config.toml
n_layer = 9
n_kv_head = 5
vocab_size = 2048
tie_embeddings = true
init = "uniform"
init_std_down = 0.0459
optimizer = "muon_variant"
Each number is 200 + 20 x the weight over its row's rms, rounded and kept within 0 to 999. Layers, rows and columns count from 0. The size before them is the row's rms in percent of the matrix's.

# layer 3 MLP up, 1600x320, rms 0.0459, rows 81-124, columns 240-319
105,205,186,206,216,215,197,211,208,175,201,194,196,198,212,199,146,186,172,212,240,194,197,212,198,205,207,224,180,208,185,217,196,216,185,200,226,215,174,187,205,205,203,222,213,199,190,192,181,194,202,195,201,177,211,187,214,168,211,192,227,194,218,209,182,185,201,164,184,214,217,234,227,196,246,200,227,200,193,188,182
104,199,177,167,196,222,195,168,197,212,234,163,206,199,191,203,189,212,205,179,177,239,199,224,211,191,208,186,211,200,190,176,206,191,178,180,195,187,210,236,171,206,196,196,199,175,224,205,179,207,220,211,216,203,211,219,250,225,216,188,169,181,180,156,208,171,189,161,220,229,230,157,212,171,214,204,188,176,191,229,192
106,190,240,211,204,176,210,182,201,191,216,197,205,166,205,213,220,199,192,234,208,250,209,191,163,216,206,217,191,230,186,201,226,237,181,211,207,166,183,182,215,177,201,233,223,174,203,219,226,216,170,185,185,170,198,184,195,188,195,207,190,219,234,200,232,175,168,218,185,169,157,208,190,188,212,208,207,214,233,198,181
098,140,188,196,224,195,215,169,199,174,183,252,205,210,206,213,204,204,221,211,199,201,176,193,203,192,176,165,214,192,207,202,178,202,134,179,185,258,186,201,184,192,211,214,177,185,202,188,222,180,191,214,180,198,200,176,212,181,202,187,204,190,188,214,198,213,229,208,213,210,208,206,195,179,183,213,204,212,206,181,191
094,228,212,207,196,217,246,195,173,213,218,196,198,165,231,197,192,220,213,171,177,211,171,203,206,222,231,179,232,239,185,160,205,183,211,216,190,176,203,199,211,239,187,199,212,197,202,205,160,187,235,178,215,158,195,206,165,179,208,169,229,211,199,205,155,218,189,182,221,211,236,178,192,202,197,179,229,180,214,214,197
103,221,241,191,242,212,228,199,170,194,200,211,183,178,213,228,202,203,194,207,179,193,213,208,209,194,215,232,215,215,239,197,222,154,209,233,158,154,218,202,196,195,201,193,245,186,188,231,205,203,212,224,184,197,201,182,207,174,207,203,197,193,237,180,169,245,192,191,182,209,182,201,196,204,198,201,216,205,205,194,227
095,201,220,161,199,212,198,216,160,216,180,200,193,208,209,231,182,205,232,181,181,211,197,198,213,198,184,203,218,251,204,153,193,195,180,200,179,160,230,205,213,199,203,214,202,207,206,202,213,218,199,194,218,207,195,183,183,199,217,203,218,256,167,214,188,205,173,213,185,206,196,159,189,229,208,227,190,192,186,164,177
098,196,201,213,181,220,206,203,165,213,196,212,181,202,158,194,186,174,194,191,226,177,208,190,212,228,203,223,223,205,203,223,197,200,198,236,225,182,226,215,214,198,223,175,183,193,194,235,204,239,220,191,220,195,193,177,205,173,198,195,185,192,165,193,231,210,240,215,183,220,200,171,186,223,185,211,186,229,162,202,205
100,212,212,199,153,210,211,213,217,228,200,168,235,174,232,174,205,210,277,218,175,201,208,194,195,226,189,200,209,180,211,210,201,215,174,228,182,194,215,190,173,224,195,217,215,218,206,202,170,188,194,185,210,206,202,191,192,211,197,215,211,207,238,227,218,214,184,225,166,236,218,204,166,231,223,200,199,224,187,196,230
099,214,203,207,188,184,200,189,192,193,192,188,183,187,173,201,211,193,207,217,164,213,214,242,207,166,190,208,185,206,192,214,184,200,209,176,181,193,178,212,213,164,197,189,210,181,187,193,198,179,188,176,204,209,245,191,148,160,167,184,181,181,211,181,200,170,203,231,201,196,175,182,201,193,175,199,196,176,175,221,249
100,190,225,209,208,194,197,172,219,194,192,183,197,218,191,238,211,217,215,194,215,214,214,217,180,209,200,195,192,221,130,164,214,188,166,218,176,197,195,207,212,182,200,175,188,213,181,169,239,216,179,219,184,192,224,223,209,183,201,196,212,208,189,184,202,207,204,192,201,190,216,201,211,216,209,188,187,191,196,172,222
103,209,239,202,185,210,176,175,190,187,226,185,209,218,200,181,205,210,222,202,203,242,222,212,201,197,198,177,215,194,198,221,205,207,195,176,234,181,190,184,221,210,195,207,193,195,191,183,176,177,220,204,192,210,198,235,197,228,201,222,218,247,233,184,190,173,194,218,202,218,183,211,210,233,169,189,199,195,234,174,222
099,191,192,207,199,230,207,159,202,189,226,203,207,159,183,184,200,190,159,207,197,238,186,216,189,188,183,241,208,213,193,189,209,200,195,172,193,178,220,198,203,230,246,188,231,168,179,207,186,209,167,186,211,169,231,226,179,208,222,222,212,180,215,205,206,190,219,186,211,185,229,183,202,188,201,209,225,175,213,142,218
102,193,190,196,191,181,220,210,186,162,209,211,213,169,207,184,166,183,194,214,200,180,214,209,180,218,188,221,219,197,171,192,205,184,194,185,160,207,152,259,168,187,182,200,189,183,218,216,216,198,226,195,174,189,174,202,206,229,195,180,209,218,171,210,193,198,158,190,215,176,206,213,231,246,180,143,211,201,202,190,185
099,194,208,201,174,239,199,163,188,167,217,187,182,234,211,155,223,219,201,190,223,173,163,168,171,197,154,166,180,199,227,186,165,221,198,164,172,206,215,199,199,221,200,201,211,200,192,246,191,169,252,195,200,222,198,169,228,195,179,197,224,215,210,167,228,216,196,207,164,186,203,196,228,230,202,195,196,185,251,182,179
094,232,201,234,197,233,208,188,165,177,179,155,191,208,187,186,197,186,222,167,200,188,182,226,180,190,191,218,219,226,196,172,187,213,177,197,187,229,207,193,235,254,209,188,184,217,221,197,229,154,264,216,228,218,175,218,224,221,191,200,186,187,213,208,180,216,231,199,198,217,182,189,213,216,168,199,211,199,230,190,175
111,203,201,192,234,187,226,189,178,192,206,215,174,150,194,207,193,220,185,222,188,200,202,176,226,216,209,211,223,197,174,195,227,206,191,162,187,185,206,192,214,209,196,220,189,227,202,166,234,180,194,195,182,173,202,158,192,199,204,178,202,207,218,200,185,225,159,184,185,202,180,205,210,194,192,185,198,181,216,201,205
099,215,186,176,193,207,183,191,187,187,196,201,165,200,230,184,216,219,211,216,217,226,213,197,218,192,224,160,195,249,185,193,195,219,193,208,225,206,197,198,197,227,232,222,217,178,219,217,214,215,228,186,221,203,195,237,222,215,223,197,230,183,237,228,192,178,188,196,217,186,157,188,210,236,224,195,191,209,189,204,211
101,202,227,184,201,220,174,188,198,182,189,177,191,200,178,211,166,213,188,213,227,172,230,195,203,207,207,190,190,205,198,232,204,221,194,220,185,192,185,195,192,197,186,229,216,200,205,178,213,195,207,161,202,220,224,237,216,224,170,210,205,187,168,196,209,230,269,190,212,210,179,164,224,210,202,193,197,191,210,189,168
096,209,191,195,219,174,186,186,187,205,193,189,186,175,201,177,187,219,236,194,216,216,216,219,220,204,231,206,178,191,238,166,195,196,207,206,179,191,195,209,208,183,203,198,187,171,226,192,193,184,236,179,207,180,200,192,216,189,200,201,235,232,168,171,191,194,181,199,199,241,207,216,184,201,238,249,163,199,161,169,187
103,204,204,204,229,179,200,207,178,239,209,193,177,202,199,137,194,214,217,230,204,207,189,239,197,203,245,204,216,188,209,191,202,193,178,194,210,193,202,221,231,245,253,213,181,202,194,211,208,191,233,138,203,205,213,250,209,144,184,184,209,223,170,180,211,175,195,201,158,175,211,197,231,193,161,221,186,189,210,172,216
100,201,254,187,173,205,183,210,215,221,184,186,199,212,194,185,210,211,200,231,220,185,206,212,222,203,183,183,241,192,194,203,181,213,218,185,196,176,202,195,201,231,194,219,194,198,182,200,191,211,229,160,197,202,180,227,183,209,180,183,218,196,155,205,187,201,224,195,221,200,198,219,188,205,212,192,220,194,174,199,206
108,181,222,229,195,228,197,192,191,174,170,210,195,212,176,197,179,217,204,206,223,207,217,188,226,202,224,210,158,208,196,161,203,189,207,186,198,197,221,169,238,215,230,199,214,222,175,179,211,217,226,225,194,212,206,208,185,198,206,193,223,171,241,219,194,170,186,223,181,212,175,178,197,209,181,237,214,199,209,162,154
097,239,198,202,134,221,205,170,187,200,171,190,203,193,181,191,200,207,216,219,199,192,154,232,218,219,227,211,208,239,204,218,200,223,193,181,162,228,199,148,191,153,217,225,179,187,191,212,186,192,184,222,195,203,193,198,209,201,213,184,218,198,175,212,213,179,227,199,194,207,204,211,210,167,185,196,216,179,179,186,175
098,196,184,176,210,222,197,206,188,213,200,203,205,168,192,207,206,216,248,189,201,226,193,176,173,180,220,215,206,208,180,244,203,197,168,200,185,214,220,208,206,198,206,212,229,180,206,212,202,171,217,205,199,179,158,176,190,180,210,209,196,200,184,213,229,190,167,185,204,156,216,201,213,200,179,233,204,184,231,227,225
102,167,209,174,228,234,182,180,186,207,202,252,213,225,200,228,189,186,228,221,199,198,188,199,196,186,200,195,173,192,185,181,198,189,198,157,189,204,202,196,221,192,212,185,180,242,217,167,213,199,201,185,195,188,225,187,187,216,204,197,243,195,196,178,176,169,185,213,180,189,152,217,210,189,213,169,155,210,185,177,189
110,182,193,191,236,246,182,213,168,236,238,178,190,222,192,220,227,191,202,199,209,199,236,204,199,192,205,189,189,233,176,210,181,215,210,220,194,180,233,215,214,219,210,156,208,217,207,200,212,164,214,207,213,202,219,216,174,228,212,202,239,227,217,199,178,222,202,194,192,227,212,203,197,243,168,221,199,166,205,224,180
099,193,215,208,200,185,203,216,189,219,220,180,217,192,223,166,170,210,149,216,192,192,221,184,256,217,197,195,230,172,204,217,205,242,176,196,215,194,198,185,187,206,209,194,198,171,195,209,188,198,230,187,181,213,231,181,202,207,193,205,226,196,169,193,188,195,207,229,219,191,217,181,195,208,223,206,202,199,185,141,188
093,216,214,147,221,176,199,168,192,178,211,217,214,203,202,183,206,182,198,202,206,152,221,167,193,230,238,215,173,215,212,173,193,153,194,174,210,187,173,201,200,213,204,229,197,202,225,192,198,176,177,191,209,205,228,196,210,200,211,195,235,208,205,160,204,182,221,210,177,168,172,235,210,215,208,221,208,213,181,224,208
097,196,193,239,146,210,239,201,186,194,228,208,171,196,180,209,169,220,203,211,170,243,183,234,193,238,186,190,222,150,192,203,206,198,186,220,212,205,167,208,213,191,219,184,172,176,198,206,210,204,204,183,205,183,153,210,181,175,191,186,154,181,204,254,188,201,196,205,156,188,185,205,231,181,176,186,204,208,226,177,213
095,207,202,202,220,195,186,171,166,190,213,181,197,223,162,197,200,161,181,210,229,230,207,211,216,216,192,213,204,200,206,207,199,206,176,178,188,214,203,213,201,180,230,200,175,177,193,185,208,212,199,190,199,203,191,212,197,201,208,171,193,158,199,167,200,198,178,244,214,241,181,170,207,197,189,217,190,194,166,220,144
096,191,191,208,228,190,176,216,205,219,198,224,210,228,208,209,215,167,202,183,189,203,238,195,194,203,180,222,211,186,194,217,204,173,208,221,201,206,231,222,216,187,210,192,197,214,188,200,235,185,213,186,209,203,171,196,183,243,205,216,255,204,178,213,184,219,222,212,214,165,237,170,230,205,178,225,207,219,195,213,200
105,210,187,208,220,219,206,210,193,218,199,229,182,224,230,209,168,167,174,195,200,187,189,162,157,152,193,188,198,201,153,194,181,196,176,216,201,198,212,182,192,206,213,200,212,196,214,248,206,209,188,193,185,174,205,206,202,199,193,190,206,242,192,194,189,210,182,193,195,198,212,189,174,172,221,168,181,245,194,183,161
097,255,172,221,200,195,188,201,206,218,219,199,189,194,195,200,191,187,177,204,169,189,205,189,206,178,188,201,207,210,206,187,198,213,184,179,237,177,202,183,223,177,190,203,224,212,207,215,164,187,242,221,202,194,232,205,202,195,175,197,191,230,213,228,188,228,220,225,188,208,206,180,211,214,184,186,203,195,197,211,183
094,192,195,203,196,177,214,191,190,204,232,205,204,212,218,185,158,202,206,225,213,167,223,221,210,196,229,214,216,206,168,209,182,231,192,231,208,199,199,218,216,201,233,225,164,186,224,199,204,187,202,199,175,159,239,165,224,188,196,196,197,180,190,192,177,205,215,225,212,184,211,182,189,220,188,217,230,217,168,185,164
095,160,204,208,192,223,167,173,234,244,236,222,252,235,213,273,197,198,203,181,216,239,188,195,164,230,140,226,186,189,213,227,224,243,177,222,199,199,212,227,221,233,234,181,206,199,213,209,206,212,191,182,200,193,175,214,188,188,187,192,146,193,204,180,187,210,198,179,238,189,197,178,201,174,206,235,215,173,187,185,191
100,206,216,174,209,206,203,168,203,207,195,210,156,181,177,195,227,221,203,215,208,213,161,184,189,205,215,195,208,203,204,184,219,182,208,174,159,168,224,204,185,175,199,213,220,173,203,206,191,261,221,204,216,184,202,208,171,211,214,191,180,179,189,192,215,200,188,197,172,205,205,200,230,185,208,221,223,206,192,186,204
096,208,208,213,186,195,212,193,216,177,218,208,185,188,172,190,200,203,194,216,229,177,241,196,182,186,216,224,214,188,179,182,214,208,190,200,193,242,195,221,164,225,190,166,180,213,208,221,202,212,193,213,199,214,198,170,202,180,204,200,189,181,194,223,190,168,229,194,200,206,197,184,197,191,199,214,207,186,203,167,184
103,214,207,198,225,198,215,208,209,191,191,217,198,181,167,211,182,231,202,238,187,215,195,201,169,199,237,188,204,217,199,189,217,213,191,223,201,204,197,228,180,187,193,217,202,196,181,215,162,217,192,182,177,188,201,240,198,214,170,188,172,226,200,194,206,184,195,196,198,192,205,222,211,227,176,209,209,172,209,220,193
107,207,227,216,219,172,221,175,196,248,177,187,185,158,179,206,186,225,203,205,177,178,182,210,213,224,214,190,191,231,225,196,216,195,174,172,189,137,201,223,214,189,206,185,195,206,137,219,226,225,198,179,226,174,217,192,199,191,194,196,170,200,210,220,199,169,184,201,187,212,197,173,181,186,203,206,193,187,215,218,211
100,200,202,193,177,207,193,196,173,185,224,232,200,236,200,193,215,225,186,224,199,191,194,215,185,193,199,181,191,176,194,208,230,232,168,173,226,213,192,179,220,205,239,201,239,162,181,193,179,264,214,226,193,218,189,194,183,233,198,211,181,178,230,211,179,175,186,200,181,243,206,206,196,234,212,205,181,171,210,215,218
098,202,209,215,217,258,214,202,185,163,222,211,196,189,189,210,227,223,182,179,192,185,205,230,169,231,170,240,182,192,197,205,184,198,198,208,198,205,206,207,205,196,208,200,201,211,192,178,206,185,213,203,182,210,189,218,195,203,209,215,242,202,227,197,188,202,226,209,153,199,214,208,203,204,214,200,218,174,175,187,199
093,205,215,183,219,212,186,177,213,194,194,230,201,215,170,176,220,183,185,197,203,208,240,181,204,194,223,205,213,173,185,197,235,195,218,185,198,181,182,197,214,207,191,221,211,204,213,215,200,222,197,186,189,222,202,182,176,194,227,212,208,221,177,197,210,203,190,199,183,191,171,236,180,181,182,178,234,186,249,164,173
101,221,187,197,198,213,184,173,224,202,226,205,187,200,208,151,217,192,206,193,213,202,184,212,224,225,197,200,246,169,187,214,223,185,169,191,209,246,187,225,209,222,232,244,205,201,214,231,220,219,204,170,216,227,211,167,212,197,180,210,195,202,230,215,194,180,218,221,197,165,184,195,183,194,217,193,217,186,218,217,204
# layer 3 MLP down (transposed), 1600x320, rms 0.0459, rows 81-124, columns 240-319
101,209,227,175,217,162,195,191,190,221,180,229,192,205,196,211,214,209,209,191,183,199,233,213,190,205,203,211,232,202,196,183,204,224,193,205,226,181,161,265,204,222,188,221,198,178,239,193,212,243,157,205,178,223,207,224,188,191,168,216,195,213,190,244,181,194,209,201,225,173,195,185,197,197,170,188,190,180,188,185,225
101,230,191,196,202,208,233,206,203,235,174,220,182,210,249,222,192,186,190,224,202,155,230,190,172,192,159,184,169,173,229,197,187,199,205,207,212,188,181,172,185,193,226,177,193,215,193,216,173,162,208,195,184,213,163,179,170,180,182,227,182,211,212,210,178,232,216,216,179,193,140,228,212,209,204,203,224,209,220,180,201
104,196,201,206,171,185,168,224,224,208,182,198,203,189,206,186,197,217,220,202,220,203,175,208,211,169,205,202,170,208,231,204,221,203,205,174,217,207,201,206,213,199,156,227,193,209,205,168,187,213,233,211,210,197,187,183,212,214,207,184,197,198,202,192,203,214,197,180,189,209,177,179,191,221,187,192,226,212,230,198,205
096,235,204,202,195,199,222,180,189,223,197,137,211,206,202,194,239,218,176,169,229,189,199,202,175,220,210,222,185,200,189,201,221,227,245,174,202,199,231,233,200,216,202,198,201,223,193,207,166,204,191,198,207,209,190,230,188,229,205,214,214,178,205,211,184,216,171,185,189,200,197,221,222,233,215,210,202,209,193,240,183
100,171,181,185,190,188,159,221,222,223,201,180,210,202,169,219,214,190,172,228,232,197,218,223,206,189,178,185,175,177,203,196,167,219,167,175,224,212,190,222,181,165,192,171,190,190,205,190,232,219,177,241,192,214,218,209,232,226,200,201,169,181,218,208,249,179,234,211,172,202,171,214,204,201,193,211,174,207,200,194,163
099,198,165,190,201,219,205,186,224,202,200,184,222,202,181,195,216,194,194,217,206,234,164,184,212,208,214,210,160,191,173,192,180,208,186,141,232,207,230,186,197,210,175,218,174,171,186,160,197,199,204,154,203,232,197,220,216,223,234,191,198,186,177,209,252,191,188,203,229,203,207,233,208,173,204,231,194,190,205,219,170
094,197,202,250,181,186,169,190,210,197,215,194,212,207,202,187,205,219,178,184,206,201,194,190,192,207,202,201,204,171,187,227,161,224,202,217,207,210,168,201,193,224,178,195,215,190,179,189,188,164,218,187,194,177,217,223,208,186,175,210,167,181,180,199,204,191,208,210,218,201,228,233,211,211,224,175,211,221,218,232,252
102,187,215,204,208,177,201,216,205,186,178,204,216,184,203,225,180,199,218,206,193,195,200,236,179,186,198,182,171,201,210,221,217,203,192,170,196,237,198,217,208,203,227,220,211,187,191,154,181,159,212,210,186,195,196,218,232,209,191,206,201,208,179,189,204,193,199,233,216,208,205,197,203,175,228,195,177,206,200,226,193
102,194,196,201,203,220,184,170,208,212,212,225,202,202,202,195,240,208,189,227,193,190,212,243,170,191,203,193,240,169,155,209,194,201,233,196,176,193,222,203,222,197,208,234,211,181,177,186,233,190,188,209,239,167,173,203,227,218,158,183,199,204,192,175,167,180,215,195,221,224,201,213,196,213,200,202,191,239,197,187,151
098,225,189,218,236,227,218,227,197,201,177,213,201,204,190,196,191,188,192,198,213,192,197,168,212,243,221,201,190,201,223,165,212,220,217,206,193,230,212,191,180,229,197,222,204,188,210,194,206,246,218,222,201,211,185,203,234,247,247,213,212,204,148,207,174,241,208,178,221,230,248,208,199,187,218,200,172,215,228,172,120
101,190,207,184,178,214,204,236,192,186,203,192,171,193,166,207,198,143,180,185,174,166,194,181,180,189,181,192,220,187,212,192,186,212,199,206,212,201,183,220,192,226,211,184,159,188,202,214,153,182,204,179,214,197,188,178,147,198,199,165,179,176,196,197,180,189,187,222,167,183,208,221,210,190,171,154,196,205,186,183,193
110,188,214,173,215,173,211,180,170,190,184,217,180,222,179,204,190,210,223,232,195,228,207,209,226,158,222,178,179,213,237,202,204,206,184,208,203,192,204,192,198,173,211,198,198,242,195,203,212,192,196,203,162,190,166,148,183,217,191,218,218,171,195,197,225,179,225,204,206,192,198,160,177,204,206,229,205,223,186,210,211
103,213,165,223,189,207,199,193,190,183,187,193,190,155,220,234,209,197,201,192,169,222,221,181,165,174,204,191,212,150,194,179,177,197,179,234,174,226,184,224,184,226,209,220,231,235,182,194,187,203,175,209,230,201,187,198,188,218,182,207,211,191,188,211,205,214,195,205,181,204,191,184,207,195,207,182,199,202,213,227,187
096,198,183,204,187,199,170,186,202,233,218,207,209,184,225,214,179,213,225,178,155,222,212,178,228,197,196,213,153,191,238,196,189,231,183,207,206,182,230,165,242,195,225,211,211,194,217,193,190,167,191,187,222,191,219,184,215,188,250,236,200,203,192,183,219,196,213,197,205,213,190,201,177,164,202,220,222,182,211,169,209
100,219,184,196,220,167,198,209,178,214,207,197,242,173,213,247,188,209,207,192,169,211,237,236,202,183,225,234,212,219,181,209,217,155,202,224,216,187,185,217,218,202,180,197,200,210,190,164,210,209,175,215,191,197,178,214,201,194,219,236,208,210,163,212,192,216,204,211,222,215,219,175,203,171,180,197,199,181,176,216,209
099,186,185,173,199,190,194,223,236,210,210,221,185,211,225,231,218,207,206,206,193,203,188,193,191,189,200,228,192,186,192,209,214,173,197,219,229,179,221,207,174,191,195,221,214,153,189,178,177,260,179,184,186,166,220,165,220,190,198,212,208,148,152,202,201,200,207,200,209,206,227,186,170,192,208,190,205,174,193,216,180
108,222,192,194,195,215,180,226,208,213,202,228,162,171,169,181,194,201,196,177,199,241,164,176,215,195,185,204,186,177,168,178,177,215,185,178,202,192,200,185,198,196,202,215,189,198,219,235,180,194,161,202,181,187,224,210,221,187,172,190,201,243,210,236,161,206,219,204,249,185,183,200,222,180,237,187,216,201,159,193,211
100,217,207,225,191,196,227,219,210,224,188,174,243,210,170,225,197,181,190,174,173,169,186,188,212,232,175,228,200,165,224,201,222,193,218,190,167,198,206,213,188,173,173,183,192,223,192,189,181,189,174,212,156,233,204,165,175,175,176,212,160,208,172,175,209,217,232,202,188,187,228,197,174,166,190,198,246,202,205,182,182
099,235,172,215,210,178,217,216,198,193,201,208,211,220,217,179,237,199,189,194,141,231,172,195,183,224,218,186,206,192,203,183,189,172,188,182,228,231,216,192,211,205,227,184,154,212,197,207,182,208,222,227,207,177,165,170,190,166,228,212,221,197,232,197,164,191,156,185,208,198,238,247,190,170,213,205,187,219,199,216,212
098,226,190,201,216,238,178,205,197,208,206,221,214,219,161,202,222,208,217,194,195,177,217,228,167,192,177,209,189,201,206,241,210,217,186,185,194,210,206,191,182,201,209,224,178,226,156,165,206,247,158,186,172,205,178,194,192,189,197,202,165,186,194,196,181,234,226,193,189,186,152,174,187,240,190,181,208,184,188,213,166
101,199,187,198,203,221,213,227,250,196,203,216,207,220,241,246,211,222,209,203,183,216,191,140,199,228,186,212,211,225,190,213,197,213,214,242,220,176,207,194,215,180,180,179,230,204,203,196,198,243,195,204,193,214,200,210,182,236,226,222,192,176,209,200,241,226,218,203,206,216,180,200,215,198,189,183,227,225,175,181,188
099,226,202,221,241,212,232,172,201,179,210,211,198,219,194,181,204,164,211,187,217,226,195,207,202,221,236,179,178,188,193,201,202,189,189,212,195,246,190,211,204,174,210,176,193,182,207,196,202,183,229,226,202,205,200,180,211,196,212,211,180,218,206,189,213,185,192,242,181,189,218,182,207,192,200,219,181,189,198,211,198
110,191,187,180,212,199,178,196,235,222,206,177,227,214,143,213,162,171,214,192,193,197,177,180,183,157,205,200,194,210,216,194,208,223,176,158,233,201,162,221,262,202,208,246,218,210,195,192,210,234,185,198,191,241,213,189,166,199,230,196,202,177,186,211,200,200,155,194,220,182,193,213,193,226,215,197,189,216,217,191,203
099,143,184,189,235,188,198,188,194,190,226,196,191,203,219,219,212,184,211,184,208,205,208,200,202,194,215,203,186,182,206,190,207,183,178,212,232,180,178,232,207,251,188,187,225,197,207,189,207,218,195,179,214,195,208,214,172,196,162,213,170,183,221,219,179,212,201,191,192,209,165,174,183,229,221,201,182,252,193,228,209
098,243,204,202,182,177,205,183,202,214,187,202,209,258,202,239,203,188,157,239,221,168,209,229,194,220,180,185,197,193,204,198,196,227,239,216,214,200,214,212,196,190,201,183,174,219,200,218,212,237,179,181,198,201,210,223,194,224,189,192,198,180,202,207,148,205,206,196,179,218,198,221,194,177,213,182,193,214,182,177,197
098,198,198,211,192,215,210,214,203,210,196,199,207,184,225,158,180,200,190,159,218,218,189,212,172,166,152,210,205,176,217,206,205,202,199,232,173,163,182,192,177,200,205,201,205,189,194,199,185,218,198,234,228,231,192,187,221,167,226,234,169,208,201,226,166,180,180,192,221,221,224,189,180,204,228,261,224,210,197,219,193
107,233,215,225,180,218,201,203,197,236,236,183,225,205,177,180,230,157,236,220,177,198,176,210,187,200,174,183,220,207,171,208,181,193,197,238,163,167,199,214,169,203,224,225,222,202,207,236,252,210,200,226,197,177,197,223,175,197,230,229,225,193,220,176,205,204,198,204,211,203,167,194,192,209,201,212,195,216,205,191,203
096,197,220,178,196,203,202,177,232,203,186,195,192,193,212,202,212,175,250,212,196,184,178,232,188,179,200,202,169,208,155,187,192,206,199,209,241,225,198,211,171,213,164,204,226,213,202,175,233,199,179,219,228,193,182,241,223,191,217,185,165,205,242,183,238,208,203,155,188,212,164,217,205,216,198,211,210,204,229,232,209
095,184,164,221,154,213,214,212,193,170,182,167,183,192,216,189,208,207,176,216,172,230,176,217,201,209,184,170,207,202,172,202,219,227,205,212,186,232,197,184,196,177,201,210,189,195,218,203,195,187,231,193,193,213,183,179,210,209,197,225,163,202,199,191,224,233,163,193,238,213,213,165,172,160,192,135,182,176,196,206,203
102,233,197,214,179,187,182,219,221,191,184,214,205,202,241,187,190,189,247,206,236,195,198,208,169,185,189,193,174,218,213,174,204,202,225,156,180,184,237,216,215,165,194,223,243,183,186,182,192,187,200,226,198,232,182,241,201,217,211,208,244,210,173,171,166,230,189,221,218,196,204,185,156,223,208,188,206,183,181,209,219
097,167,222,225,218,194,217,199,213,213,160,203,208,186,218,196,210,201,208,167,172,182,219,200,210,186,196,185,207,191,202,218,183,220,213,223,206,168,181,219,175,230,194,179,215,207,196,225,188,182,193,183,202,205,224,189,207,240,202,202,194,229,200,233,210,193,203,172,175,162,216,222,218,201,198,185,209,187,217,198,243
093,211,213,189,178,206,210,211,196,207,188,191,190,190,204,176,199,235,191,216,188,207,162,193,203,184,182,181,188,204,226,185,203,223,179,178,191,169,211,193,178,236,200,213,188,174,215,219,215,193,194,207,182,216,218,200,197,192,189,174,177,218,219,205,212,177,190,210,205,243,171,243,181,195,207,197,199,170,204,185,223
104,207,179,184,168,196,181,207,219,173,203,207,205,207,188,227,212,215,244,189,178,208,202,222,208,239,202,180,187,194,217,211,228,183,221,217,223,201,182,204,204,223,176,198,193,222,195,172,188,201,213,214,184,191,220,162,209,194,207,158,213,203,177,195,211,202,245,236,171,214,188,184,206,203,190,194,213,181,226,232,197
096,172,220,176,170,187,204,199,214,191,174,190,213,211,198,223,205,217,231,224,220,235,177,237,195,211,187,187,217,200,186,195,202,211,194,235,173,216,168,232,161,215,232,229,182,213,177,206,242,207,146,193,197,198,172,183,182,173,217,197,214,180,227,183,206,233,170,171,227,178,204,214,197,193,218,213,204,209,203,185,179
093,210,206,169,202,225,209,213,237,226,182,192,175,170,202,215,206,198,197,191,205,205,196,199,207,235,202,222,194,218,211,214,230,188,233,181,198,243,162,224,195,184,177,180,201,209,183,213,226,205,211,223,234,222,196,224,176,216,194,203,236,220,194,217,206,184,197,191,184,219,228,197,232,190,201,169,187,209,235,215,227
096,185,185,195,205,191,223,203,180,163,170,180,180,164,225,157,214,203,185,202,217,220,236,218,223,154,225,180,180,199,183,215,194,160,201,178,212,190,185,194,175,183,205,216,186,188,176,216,187,207,226,197,205,202,217,182,220,197,196,212,238,213,210,207,170,198,218,210,176,194,202,196,211,180,213,167,182,203,231,207,204
098,176,189,213,219,191,210,182,179,232,212,198,200,252,181,182,151,179,216,195,175,162,222,214,212,201,219,214,211,236,195,209,189,222,189,224,228,214,198,206,212,242,195,156,199,228,204,170,180,165,182,200,200,199,181,179,214,198,201,205,183,220,217,223,141,182,204,207,173,207,227,183,172,220,219,192,152,187,217,228,212
100,204,162,185,191,199,188,240,157,197,203,208,237,183,224,187,218,157,199,217,212,204,226,185,179,198,232,193,166,213,165,239,181,178,198,188,192,168,212,218,192,199,196,187,193,187,210,206,181,195,201,184,203,226,198,216,143,203,188,174,212,216,217,211,202,188,230,230,216,224,171,200,163,226,212,216,194,235,195,214,234
101,169,165,206,186,217,224,210,200,191,189,175,163,174,186,217,231,188,242,154,222,198,213,177,240,212,179,220,200,206,199,179,206,193,191,187,229,221,205,174,206,208,228,194,188,193,235,186,216,229,207,225,224,213,224,199,190,222,223,206,178,187,204,212,184,185,188,204,211,188,219,189,152,181,234,208,161,181,167,189,245
110,171,217,197,195,218,225,204,209,176,191,167,208,192,224,204,215,181,190,205,213,212,205,223,167,166,213,217,208,207,217,153,203,228,236,204,181,199,223,206,264,198,184,157,208,185,261,182,193,201,217,226,171,177,206,171,173,177,226,154,199,187,195,190,164,204,209,188,193,189,213,185,218,207,207,213,205,237,181,199,170
100,196,168,193,176,212,232,215,214,196,209,183,212,181,204,229,217,185,232,196,213,204,210,183,188,224,195,209,218,171,204,182,184,220,245,248,211,204,199,212,176,192,196,221,169,233,204,212,229,170,213,219,221,224,202,169,213,202,233,205,206,205,164,226,191,252,198,186,217,172,183,175,190,216,220,211,223,197,191,186,193
104,188,197,211,179,180,242,178,206,211,175,192,190,178,243,176,202,198,204,248,209,167,181,233,200,190,224,194,230,174,206,179,170,195,169,201,209,188,207,209,208,192,202,218,201,196,176,201,229,206,186,153,234,151,184,221,198,217,200,202,211,181,206,205,206,199,200,194,190,186,216,177,165,217,188,216,189,210,198,172,190
093,173,188,210,181,180,208,202,190,239,234,160,194,211,218,212,187,197,215,210,177,200,156,209,186,193,177,174,164,219,206,156,170,210,205,198,198,216,166,209,179,188,189,198,207,200,170,174,187,202,186,190,186,183,171,222,220,189,178,178,165,210,198,201,207,195,218,203,212,176,205,194,203,198,232,183,151,209,154,227,209
098,196,224,190,185,208,176,200,191,194,211,171,196,230,199,214,191,210,195,208,178,202,195,228,158,200,203,208,176,205,215,210,200,213,222,197,188,165,206,174,169,206,171,179,205,193,185,183,188,151,215,236,198,194,215,216,211,178,206,202,218,182,200,176,201,230,170,180,212,194,212,220,181,187,184,238,193,183,151,196,160